Each number is 128 + 24 x the weight over the matrix's rms, rounded and kept within 0 to 255. Layers, rows and columns count from 0. Numbers have three digits each.

# layer 7 attention key, 32x96, rms 0.212, rows 0-31, columns 0-47
126096140114152161094148110090105126119146099112137101153136107121174097140149103144173090140120130113123079103108124083112177160102151124121109
116098095126123103147114113138131091127071165129122151143113153131160079095142145117129114112170101111151163091117114130116136113130108138159138
157126172177107141083152070147126118132108118106092139097142113171153111114143142175081115149160134094109171136077150114139148096116103128132152
152103133125114122149153136128147129110147141148133112141126105138134152151125144114120138162134108083127139129139082111116158146165141133112130
141138120132153099125106156158166107169135168111130109137155131095141131132170174081174146102111170109141108131165124163114128126147121136122114
142114149114159093155091134150117101109112093153090108160123132145104108107140162141154152087128153117153081103141128146106088076091094104157122
108132175122097133181113144152102138106135157093131114111103150129160159136153112125113072095096132146113140129118111134119135121125138116143117
140131131100123116139137148160102116121096118104102133135109099153150138116116118100116107118137114135139175129119143121104172146105084166104120
133117137173148132126125087089147121170099132147148104138125137169120156121130135167086123120174114150168101137134139112133150176135144174146095
130113111162136130106113113145098106125122086122109113143121121127128140131139150155089065152156155116132092130126162133151143113175146152136073
137151117190115129121104113116136151104150147119125108163161101090137142132111126130130129112102114150113117131170149163115123121100140140141118
163127098116097113132112131163125108130125158171081143143078160118144172124136138086127095103101097145120121155130122109111123120145094148165140
114141138147147089145117128098133122138114143095112126158124153122136099084101115091118145122129116148132126133106131092090155147108164160134174
135086153138086088161123117136113167090104118141117130109106198123143107107099127118118116108134138151158154128144101160098140134137128138141148
126110133152097132110124120106152095173105117119115105136153112105125144100151131112117116136109112107136161084142129142120113133131170143100122
124153113135118125148127099118171156135098074136162133154134114144104139113091162147133122089119179158159102138161137126170123133113154116133131
091145151119158119134104169144135137147210102099102163143130139088130092095129131125117125112115166129114104126125078138152144146133112128180147
129101101139134136165138114140120157130130126138127129149121149113109115117105152107142205157111158125129111145175133125128114144141115098123143
089169139128174162116090138093149123135146086165199131175129150141158158138189087147112107163112145087123123111162138127126084174121141094122128
081134134128080121100130132145131103113116103114109121057120118123121105132093105135133157085129154091161163158133076159126119130109133166138108
108148106123127117125120101107140098108145114132121099140136120107102111150171102148129155162153132137083137149122158155173128172128146149161136
148152119143143144134148148174119135113146143131118130155110143105119134091087159131156124114147135119126172129102125155090086133151136141184179
124153129101110107174111166151163106097124160099113160160140149134148169098104173077138131115124117140097174189151107132102111135101118117141152
111114131136107161110187075099156099126150158101142101138093097141118152099095142134108122144161127159136137113117112147156142120125098138116143
088133164113149126129102138108175153098167154117089154143124135135128173112138098074150114151129144133121113124112113135165116159125146100111115
136140084107144133126108109127141112142112138100113148154093123132125139071071150126110163116085155138116163137138114118107130138155139121110152
165184153141099158091150093170109085160121142155133106145121101158172120133148107138142089150145149119105116131071129078118149138144153176140136
092099111106113126097163104105126118115157137156142123104130164157108097114126104103102166128133146106153111136155137148117135110157126093159152
137104137166083112118120133192143158163131158063108188138136090137152098096110103127161158146144103139131142085161151151113118087179094135120172
105132102098119172114177132157131132124154129090096182102112130143114116141097129129144083133135124119083100120112141133131175060147136134177106
174147125149088104157157088128138129133159151102118126125141188160121126139118113126093099104126115145163126132177133107102165085101137117125112
110108149087146133128130136128097172126134108149142111144161119092166132152136131144140124119105140092136149100137149181128136106106157132172110